Weights of a small GPT-style language model, trained from scratch on English Wikipedia.
Architecture: learned positions, no biases in attention or MLP.
Training: a variant of Muon for these matrices, 147M tokens, 8247 steps.
Each number is 128 + 24 x the weight over the matrix's rms, rounded and kept within 0 to 255. Layers, rows and columns count from 0.

# layer 2 attention query, 128x64, rms 0.0848, rows 49-127, columns 0-63
[[165 128 145 124 146 122 143 166 102 122 148 140 110 102 148 145 136 139 102 145 115 159 139 100  86 106 153 136 130 103 116 118 173 178 100 136 105 133 122  94 127 159  91 119 119 136  70  87 172  86 109 109 176 162 139 136 101  56 121  99 122 154 128 126]
 [ 97  94 153 141 122 161 138 107 153 124  98 165 148  99 121 159 159 118 114 129 139 123 162 133  93 140 139 137 111 139 120 149 141 137 130 104 119  86  97  74 143 174 129 101 167 140 109 188 127  96 142 129 134 142 139  90 115 123  98 119 133 145 124 131]
 [145 133 150 107  96 124 184 143 177 140 117 130 112  90 147 175 103 134 156 189 121 122 101  84  69 106 117 174  95 123 126 118 160 182  99  82 115 131 152 100 111 108 121 115 138 112 130 127 144 119 138 154 115 168 137 137 126  64 108 147 157  61  80 133]
 [120 135  97 142 160 135 159 146 119 127  98 159 116 149 131 136 129 144  91 162 109 125 142  91 128 167 161 145 141  91 138  97 137 154 160 132 143 150 129  88 162 136  76 129 112 143  69 106 171 142 160 104 154 137 156  86 153 139 135  76 135 113 101 135]
 [125 146 137 163 127 129  95 165 139 110 131 101 127 120 139 162 101 148 161 142 130 111 127 106 121 160 101 143 140 147 164 136 112 125 144 106 118 154 141 128 127 104 166 123 135 121 144 130 109 142 132 184 148 123 111 136 103 173 135 145 125  88 129 144]
 [ 97 109  94 102 130 121 145 121 127 124 121 140 130 110 115 133 121  78 116 153 180 152 133 135 120 105 158 172 168 115 102 124 120 145 127 125 145 117 122 118  86 129 127 117 137 134 112 123 112 147  95 135 116 132 123 133 129  98 127  98 140 123 143 113]
 [178  84 135 127 159 124 103 118 123 165 117 126  96 158 118 132 114 153 114 153 129 124 118 109  80  95 190 153 144  97 133 125 136 142 120 105 105 103 148 151 157 124 138 130 152  88 105 125 162 134 128 126 123 127  89 116 110  64 107 102 133 133 130 145]
 [159 120 158 132 124 116  91 135 126 108 115 108 161 135 173 104 102 152 143 142 165  87  96 183 109 129 103  89 110  90 129 106 157 135 110  93  85 140 165 120 177 140 158  85  99  87 141 117 147  96 144 189 124 153 124 171  85 102 156 122 154 160 141 117]
 [157 155 196 126  73 109 135 129 132 147 127 151 104 116 182 174 102 166 148 165 131 111 142 118 128  98 141 127 152 150 108 186 185 160 128 139 101 101 134  79 137 183 101 129 147  89 109 164 100  98 145 134 180 135  89  96  84  59  39 176 177 121  78 134]
 [153 164 193  92  56 130 113 140 120 120 138 124 130  90 157 146 100 124 192 126 127 128 173 132 118 193  67 122 116 156 109 217 136 139  79 180 117  83 116 167 111 138  87 157 108 115  91 104 151  60  90 147 148 172 158 121  54 166  94 167 129  70 120 148]
 [131 138 125 128 147 141 114 129 134 101 121 148 118 142 144 168 105 175 192 135 138 112 118 120  61 183  71 116 106 118 143 131 116 113 119 123  95  71 182 126 121 149 150 151 132  89 148 148 117 113 160 154 116 144 128 129 124 106 124 149 129  63 109 117]
 [113 167 136 163  80 124 128 105  90 161 144 137 133 142 164 153 140 122 157 138 108 115 148 157 137 187  97 131 143  79 129 164 157 103 119 166 123  85 121 140 109 115  99 119 121 130  96 139 163 115 138 126 128 157 104 138 123 104 129 128  78  77 148  80]
 [132 157 133 129 146 123 132 127 119 117 123 144 175 128 116 114 170 116 110 128 147 128 123 107 137  96 154 102 115 142 115 145 112 163 155 117 128 157 128 121 164 122 107 112 182 126  86 144 134 109 116 119 149 115 159 147 112 157 147  91 165 165 145 131]
 [169 119 129 114 145 106 155 170 128 135 176 116 150 103 145 146 149 144 121 167 118 118  71 120 134 118 145 155 164 104 184  93 156 102 130 117 112 131 133 130 151 107 112 114  68 134  75 137 145 195 152 124 118 132 140 128 139  72 126  86 115 133 122  95]
 [124 121 146 130  99 139 124 129 105 122 106 127 121 130 131 109 137 121 147 101 133 115 185 115 135 124 148 118 135 146 132 164 127 142 103 147 128  93 138 151 140 147 112 155 161 167 149 138  92  94 118 120 156 115 121 147 124 111 135 138 115 108 122 141]
 [126 119 134 128 108 113 126 153 156 118 128 137 137 107 102 141 123 124 120 127 145 120 136 131 118 139 128 149 150 123 143 159 136 144 135 101 135 134 148 120 140 144 109 130 132 117 144 154 119 129 117 127 126 103 147 132 108 148 114 117 127 141 129 115]
 [130 123 100 154 110 136  93 121 113 112 144 108 154 126 113 101 112 115 164 113 126 135 145 167 142 136  88 115 140 132 112 141  89 121  75 133 152  94 127 131 127 121 130  92 161 133 165 131 109 113 133 181 101 106 127 135 145 186 154 150  99 124 173 141]
 [ 95 107 131 128  87 154  90 140 126 105 113 114 139 140 111 111 117 106 190  91 134 146 155 159 133 127 100 123 146 155 129 174  74  93 105 149 160  80 135 177 115 136 126 121 153 148 171 126  74 109 113 186 129 115 116 157 118 203 136 142  99  99 162 113]
 [154 121 200 115 146 124 149 127 116 112 137 164  78 128 166 166 127 158 138 158 130 100 132  80 118 123 162 145  90 122 110 143 190 166 144 105 100 132 126  94 115 150 112 145 134 107 121 125 148 106 124 115 173 159 131  89 100  62  77 115 167 159  48 156]
 [ 86 123  96 169 152 146 107 116 121 141 133 144 142 133  77  98  96  94 120  81 155 140 120 144 161 110 143 163 156 141 159 120  80  85 135 157 139 134 123 155 115 109 104 135 130 133 151 153 109 151 148 142  85  75 138 127 148 173 127 117  98 150 156 119]
 [130 117 123 124 147 132 132 149 156 147 128 127 109 135 127 129 128 146  97 161 103 144 105 114 126  92 156 156 146 133 118  80 168 121 135 105 140 152 112 116 157 124 118 124 105 121 110 125 114 137 152 126 147 123 120  97 156  92 110 113 165 136  99 106]
 [150 138 109 148 172  99 145 128 105 153 111 132 109 137 117 106 133 143  81 162 126 142 119 115 117  94 148 148 125 124 111  93 162 119 156 123 137 180 122 112 126 114 148 109 108 142 123 142 119 165 124 106 113 109 133 134 174  77 136 108 166 150 110 128]
 [141 130  96 136 161  88 168 140 140 149 145 143 120 108 139 133 138 139  50 173 106 147 122 116 106  98 136 150 139  96 151  40 174 118 175 139 127 177 130  96 137 111 136 114  86 157  83 117 155 178 122  97 135 152 137 104 136  45 155  90 154 165 110 134]
 [118 145 139 121 134 123 138 142 145  96 111 136 145 121 147 162 120 140 140 154 131 118 103 101 119 124 132 137 102 122 145 117 165 137 140 111 106 142 105 111 156 136 137 130 136 120 110 132 144 139 155  98 164 128 104  97 113  77 105 140 138 118  95 123]
 [133 122 111 124 161 132 131 132 104 142 147 111 118 133 118 137 124 144  92 155 116 118 127 109 124 104 182 151 149 104 127 113 150 143 156 135 135 130 128 103 126 142 127 121 124 140 122 122 139 138  88 141 143 132 134 106 138  98 111 107 140 153 139 151]
 [123 148 101 123 163  61 161 130 129 139 133 154 116 113 150 157 147 145  96 174 127 103  77  72  99  98 210 142 137 103 157  93 191 137 128 104 135 178 114  98 173 114 128 150 124 129  83 122 155 200 162  87 167 115 103 149 186  12 114 122 138 151  76 112]
 [127 142 131 120 141 125 115 121 145 109 117 133 142 109 123 131  98 134 137 147 154 128 141 120 118 143 119 137 136 110 125 131 132 117 100 136  97 154 101 123 139 136 106 137 141 119 127 134 130 119 146 116 141 145 110 157 122 108 104 145 147 119 103 142]
 [108 127 105 143 146 112 114 130 127 117 136 133 145 150 118 118 134 103 106 145 140 115 105 149 146 106 163 123 138 120 122 119 114 104 133 145 143 159 106 168 142 104 138 134 120 137  93 128 135 149 136 123 129 102 124 116 171 117 143 141 116 130 139 117]
 [136 161 220  90  59 148 115 133 144 129 118 142 142 107 179 169 102 165 160 149 120 113 183 120  85 178  76  99 107 134  60 176 177 147  98 118 103  98 125 102 108 167 116 147 139 102 139  90 133  66 124 138 170 166 140 141  53 145  58 155 182  99  58 131]
 [105 122 126 131  87 137 117 130 136 134 131 109 161 156 116 125 129 120 160  98 150 137 166 155 101 142  93 113 153 143 112 165  93 118 131 123 133  79 127 133  95 136 149 149 144 123 142 135 139 121 116 168  91 134 130 138  98 168 115 146 115  90 155 165]
 [110  91  84 124 159 138  95 131 123 127 154 110 121 137 107 120 134  93  95  77 142 120 103 135 133 125 129 144 164 120 147 124  92 134 108 138 126 150 145 135 114  96 149 110 119 154 135 126 142 151 102 134 108 109 127 117 178 173 172  88  93 121 187 132]
 [108 143 110 150 156 114 133 126 111 145 140 131 115 146 123 130 157 107 115 112 137 116 123 124 125  92 173 129 138 128 139 123 137 117 137 137 138 146 139 144 158 122 105 123 153 121 119 137 125 163 126 103 119 127  99 147 164  91 119 110 118 143 125 108]
 [105  76  50 144 166 142 116  97 100 139 132 108 150 160  67  69 132  99 117  86 158 148 116 167 175  92 140 119 173 124 155 101  49  72 137 148 143 155 120 164 136  95 133 116 139 174 162 149 105 176 127 133 101  85 117 168 193 162 185 134  91 119 201 118]
 [114 139 136 118  65 129  86  91 133 136 134  98 149 132 130 104 126 109 165 124 142 142 180 158 132 167 102 111 112 135 125 177  79 139 101 159 162  88 131 152  92 130 141 153 150 140 155 113  97  97 137 153 101 120 123 162 109 202 149 152 128 125 157 115]
 [142 106 118 128 125 157 115 119 141 153 105 131 134 112 106 113 116 111 126 103 113 143 140 131 130 137 144 132 134 122 158 133  96 117 153 149 131 100 130 150 130 133 117 100 116 127 115 124 126 121 124 146 104 128 138 125 126 133 144 138 123 141 161 134]
 [119 148 127 117 137 125 140 151 136 124 146  94 107 102 129 128 122 140 112 156 124 157 125 103 134 120 137 156 126 129 127 127 139 143 116 142 126 123 110 107 124 152 126 130 121 114 127 128 117 128 125 123 149 153 132 103 124 138 126 132 142 156 121 128]
 [138 141 106 171 135 110 111 124 101 154 141 135 126 123 121 108 126 103 154 138 131 135 130 122 137 122 143 129 124 137 129 137 106 104 142 151 118 136 112 149 146 108 123 122 128 131 157 127 144 150 121 134 123 106 128 129 156 130 142 138 120 100 143 121]
 [133 133 114 128 159 130 139 109 145 126 126 122 136 103 144 125 137 127 122 130 150 126 110 139 115 121 122 126 135 107 125 142 107 121 152 126 119 137 118 112 127 152  97 129 128 136 148 129 141 132 124 106 125 145 149 107 144 102 146 124 153 137 128 135]
 [108 111  62 162 161 112 159 100 115 182 128 143 132 132  96  79 144 104 111 109 130 146 106 121 164  84 173 154 153 124 140  79 117 106 138 130 143 161 135 111 141  84 133 127 102 160 126 155 123 163 153 111  96  82 139 120 195 113 191 135 103 123 151 114]
 [127 148  97 141 154  92 136 112 140 153 114 126 126 141 139  93 136 106 116 131 149 138 120 128 153  88 129 140 122 131 145 111 128 117 130 152 124 156 129 138 146 120 109 101 103 142 108 122 167 203 112  88 107  84 124 115 162  91 145 117 112 132 145  83]
 [141 114 154 118 112 112 109 151 153 121 122 129 122  99 137 137 136 111 144 129 141 115 120 141 112 140 116 139 136 133 112 137 102 138 121 120 137 111 109 131 115 150 121 137 126 109 161 122 126 117 162 135 112 154 137 124 115 157  85 132 156 135 117 129]
 [171 162 199  96  87 131 146 150 153 122 109 141 116  72 149 175 128 144 149 140 100 111 127 105 103 156 117 146 122 123 111 148 171 140 104 112 124 122 146  90  93 149 113 134 125 121 102 107 135  76 141 119 156 159 128 107  76 133  82 144 154 123  90 157]
 [131 133 121 117 152 102 163 168 114 122 143 132 101 113 123 140 139 128  79 175  77 143  95  98 132  94 185 160 114 122 135  82 192 163 167 124 105 180 154  81 139 112 109 150  98 107 103 124 151 168 131  66 164 143 140 112 175  69 120 102 142 129  99 106]
 [121 148 134 125 138 125 146 130 142 131 125 149 143 120 139 113 104 134 120 134 121 133 100 101 112 122 159 138 109 109 129 110 129 127 135 137 125 158 133 132 122 141  81 139 129 129 103 116 144 175 114 108 127 142 110 129 158 117 126 127 124 152 100 130]
 [109 112  46 158 142 154  69 117 129 173 143 100 161 125  78  44 121  67 137  81 154 149 153 204 183 140 107  91 131 130 150 126  21  74 141 175 143 113 136 181 111  89 150 132 105 151 182 133 121 120 122 153  80  91 132 152 133 233 187 146  81 100 237 123]
 [129 141 119 135 146 109 143 127 108 161 129 134  99 160 121 132 143 134 133 132 131 108 109 111 143 139 138 137 101 114 136 114 138 139 111 133 141 135 132 121 147 107 104 112 133 153 106 127 130 149 118 113 131 109 127 113 139  92 123 132 150 136 131 119]
 [108 104  65 135 174  95 166 114 120 156 148 145 146 140 107  90 148  89 109 114 124 132  86 102 160  76 159 138 102 106 157  91 125 112 153 126 140 192 134 126 125 102 146 112 127 151 111 152 161 206 126  96 114  94 112 114 196 116 171 132  76 133 173 111]
 [132 153 137 113 102 141 128 141 137 127 162 149 156 119 111 112 132 137 135 146 142 160 160 127 114 133 106 130 103 126 125 122 151 161 102  89 123 160 131 117  99 112 115 146 149 133 121 126 146 119 135 130 142 157 125 155  88 106 118 151 137 119  79 101]
 [139 145 138  93 111 139 127 130 165  97 127 125 125 121 138 168 121 176 147 153  99  96 102 129 175 134 127 129  89 102 103 147 191 122 162 105  98 113 145  93 114 141  99 184 147  99 105 129 105 112 157 123 141 129 105 131 111 104 103 130 187 138 102 116]
 [118  98 112 111 134 146  81 109  89 136  93 123  95 155  85 104  96 122 130  94 158 107 145 127 128 104 148 112 190 172 107 154  65 147 118 151 144 128 135 138 141 130 106 150 146 144 143 110  93 106 116  79 128  87 102 147 122 150 151 125 148 147 126 140]
 [111 122 144  94 140 135 161 143 164  99 105 145 142 125 147 127 124 128 116 129 136  76 149 119 119 121 156 124 135 141 134 103 132 168 132  77 128 173 129 131 124 135 137 149 143 115 159 177 115 154 149 106 133 124 113 140 138 117 127 132 125 112  79 131]
 [170 154 168 118 103 121 126 131 123 106 137 135 106 107 147 138 132 132 155 151 133 104 122 146 134 152  75 164 140 123 119 140 160 140 118  89 139 122 168 128 105 121 135 148 118 108 141 116 111  95 158 164 108 140 112 124 118 154 138 164 123 136 121 124]
 [123 140 145 108 129 108 158 158 100 157 105 135 107 112 148 187  99 140 143 132 122 115  99 128  91 110  94 151 131 124  84 135 130 135  94 125 107 142 122  91 158 159 145 108 204 109 112 115 118 124 115 187 172 189 123 140 108  86 113 117 173  94  86 156]
 [149 144 163 111 141  73 163  97 140 131 120 126 106 103 122 172 132 168  77 171 112 153 138 146 102 120 127 141 167  95 110 101 193 147  78 131 101 118 147 112 106 152  90 163 108  97 107 103 146 129 157  93 125 160 169 119  93 117 135  98 116 144 126 143]
 [146 166 142 107 112 128 146 155 142 130  96 130 136 124 153 151  97 126 156 138 114 146 140 144 104 127 133 142 114 113 102 152 124 145  82 129 131 103 126 112  90 116  99 125 151 112 135 127 125 163 163 149 116 136  96 137 119 127  86 135 138 143  96 108]
 [124 112 119 162 138 107 119 100 134 129 132 100 103 131 109  94 123 163 106 112 172 112 145 158 155 132 154 131 161 126  97 107 117 121 129 134 123 168 155 140 117 131 156 113 109 138 196 126 123 166 116 154 130  91 158 134 149 136 168 150 136  99 156 104]
 [ 89 103 120 149  89 123 123 141 120 124 114 112 153 130  89 109 155 117 139 103 147 167 151 159 176 116 131 134 133 130 127 113  76 113 107 141 133 107 156 173 127 103 129 124 150 159 139 140  80 113 125 166 110  81 124 167 134 173 159  91  91 113 146 102]
 [130 155 119 139 130 127 121 137 140 131 115  98 131 132 141 124 113  93  94 167 124 120  71 142 148 128 124 108 135 126 143 102 115 152 106 151 131 134 115 137 147 108 113 122 105 117  95 102 139 132 128 132 107 150 127 127 126 108 151  91 144  97 129 121]
 [138  71 114  86  98 144 124 136 159 129 122 138 119  72 139 152 118 129 146 132 151  95 140 114  57 144 108 163 146  97 152 129  89 131  97 105  85  95 147 117 115 143 123 119  74 139 154 120 146 129 117 139 107 156 168 116 124 126 121 114 140 118 156 144]
 [124 105  99 150 216 130 141 109  70 157 165 158 152 145 119 108 125  95 116 142 118 149 110 100 142  71 157 143 145 126 141  83 129 144 136 169 173 171 136 174 126 101 117 132 163 159 162 133 122 142 172  88 132 111 119 142 173 104 180 127  83 173  98 151]
 [129 138 114 141 138 141 124 122 136 139 117 131 108 126 101 106 157 153 123 151 137 165 154 118 131  95 174 175 155 142 127  86 136 156 143 157 111 187 121 109 111  83 142 131 121  92 119 141 108 187 107 100 112 129 143 116 150  98 127 149 136 113 102 140]
 [113 140  88  96 144  93 131 134 142  73 137  94 141 138 112  85  94 106 147  68 163 154  82 139 132  99 111 153 213 131 173 108  58  86 112 168 135 164 113 154 123 121 181 139 142 108 134 145 118 128 150 160  73 100 119 162 149 215 154 119 137 144 178 151]
 [158  92 161 145 161 144 126 146 159 145 118 141  83 110 119 159 120 116 134 143 130  93  97 101 110 101 151 139 157 103 116 119 138 122 150 106 147 124 120 125 127 169 153  99 143 126 120 130 138 110 126 111 116 133 144  83  94 128  95 106 159 183  86 175]
 [112 109  83 122 117 121 101 110 126 112 118 114 143 186 126 129 111 132 198  91 142 148 142 142 122 145  97 102 118 128 145 118 104 120 138 182 119 116 151 172 106 115 149 174 124  85 175 164 138  98 154 138  92 101 104 134 113 142 135 124 103 112 138 147]
 [ 89 138 157 149 142 122 157 135 128 159 104 126 115 109 111 118 144 114 137 122 136 134 124 110 138 125 150 117 122 139 116 128 155 127 129 101  99 104  96 118 162 129 111 110 116 148  90 129 105 137  93  94 106 127 132 163 143 104 117 147 142 112 150  82]
 [107 127 126 105 133 109 135 128 155 153 112 133 102 165 185 143 145 174 121 138 131 109 100  87  76 114 129 162 124 132 136 113 149 131 138 100 152 158 123 112 154 154 106 144 103 139 129 131 117 132 139 100 151 141  96 127 131  85 144 124 159 102  93 144]
 [118 146 139 132 119 143 123 107 133 162 172 126 152 138 137 117 115 108 145 117 117 204 143 152  97 110 143 114 116 157 133 132 108  97 142 180 131  92 118 145 156 155 119 128  57  86 122 127 141  97 168 110  94 128 136 126 124 113 110 117 133 137 131  99]
 [162 125 147 138  93 114 141  85 110 145 132 127 107 136 140 150 153 166 119 153  74 123 175 154  92 123 112 134 132 126 123 117 114 147 106 107 109 160 105 110 145 128 143 115 142 164 132 141 120 104 120 138 102 156 155 133 111 138 135 104 110 153 134 150]
 [133 104 137 119 142 114 111 138 122 133 122 115 115 120 119 127 129 141 129 121 155 114 133 103 157 139 172 113 102 101 134 114 143 121 165 153 137  78 130 124 134 122  99 149 157 180  94 126 146 158 124 143 102 123 124 101 119 101 126  90 160 162  91 142]
 [120 137 142 135 154  90 132 110 137 146 167 131 137 155 130 102  84 144  87 150 145 158 133 165 161 112 140 118 171 113 131 104 136 115 132 106 133 202 130 132 113 139 113 154 129 136 115 131 125 150 169 101 144 103 126 159 133  91 119 115 119 137 116 116]
 [ 88 109 115 120 132  98 130  82  97  98 148 115 155 144 128 103 167 118  73 110 165 159 162 102 157 129 129  88 140 133 161 100 137 163 175  81 134 152 132 135 154 120 121 129 135 148 153 139 123 155 169  98 111  80 118 115 149 112 174  83 100 145 129 108]
 [139 128 140 121 157  94 163 136 126  90 138 172 107 126 163 136 116 130 116 135 116 159 130 155 135 152 128 128 120 141 124 115 135 140 118 145  96 136 133 118 122 152  68 134 128 155  98 149 162 119 125 128 127 138 106 155 125 106 101 136  93 130  93 129]
 [126 121  85 131 158 131 119 151 132 157 125  71 149 122  94 138 113 147  98 148  97 166 154 161 113 119  93 120 117 118  94 106 113 121 149 108 148 133 141 105 134 127 143 136 129 155 156 111 107  79  98 112 153 108 151 134 133 122 121  98 145 120 150 114]
 [131 120 114 145 157 115 141 100  99 103 137 130 119 159 112 105 174 127  89 128 101 148  76 115 155  85 138 163 154 166 115  89 162 111 134  88 131 201 120 100 133 112 129 127 101 125 117 107 152 201 103 102  95  92 113 140 145 143 134 103 117 139 115  94]
 [137 117 114 133  97  84 101 113 111 139 133 133 116 139 144 109 114 116 136 136 114 119 112 139 128 168 117 117  83 140 143 140 131 125 127 131 114 116 143 155 149 139 137 145 110 116 169 142 103 109 154 130 116  89 100 150 140 110 159 170 145 134 135  95]
 [124 143 142 154  99 128 128 179 135 113 123 115 122 108 180 169 139 127 162 167 115 138 100 145 118 171 119 140 101 138 158 160 149 150  94  93 124 116 144 138 142 113 119 141 105 140 131 131 136 136 158 148 152 146 122  95 116 135 122 136 150 129 108 117]
 [143 113  92 157 139 117 138 129 111 158 120 104 115  97  88  88 114  79 130 119 136 158 165 114 143 120 141 138 143 154 146 110 108 123 147 155 165 150 100 111 116 103 113 111  80 207 124 112 112 164 139  80  67 147 109 111 153 154 139 101 151 104 138 121]
 [127 129  55 125 147 139 127 111  99 173 152 110 119 109  95  85 116 142 140 130 130 149 140 185 139 125 159 103 140  95 137 132  89  92  89 157 163 172 104 206 138  86 147 137 106 131 115 110 124 128 178 102 130 119  96 156 156 166 155 113  95 137 150 140]
 [106 142 107 140 186 105 128 172 114 151 113 141 122 137 102 119 172 142  55 152 120 107  90  91 180 104 175 153 139 141 101  56 159 122 156 143  93 166 148 132 165 134 141 122 113 125 153 149 148 141 139 102 158  96  94  89 133  91 158  80 160 132 127  86]]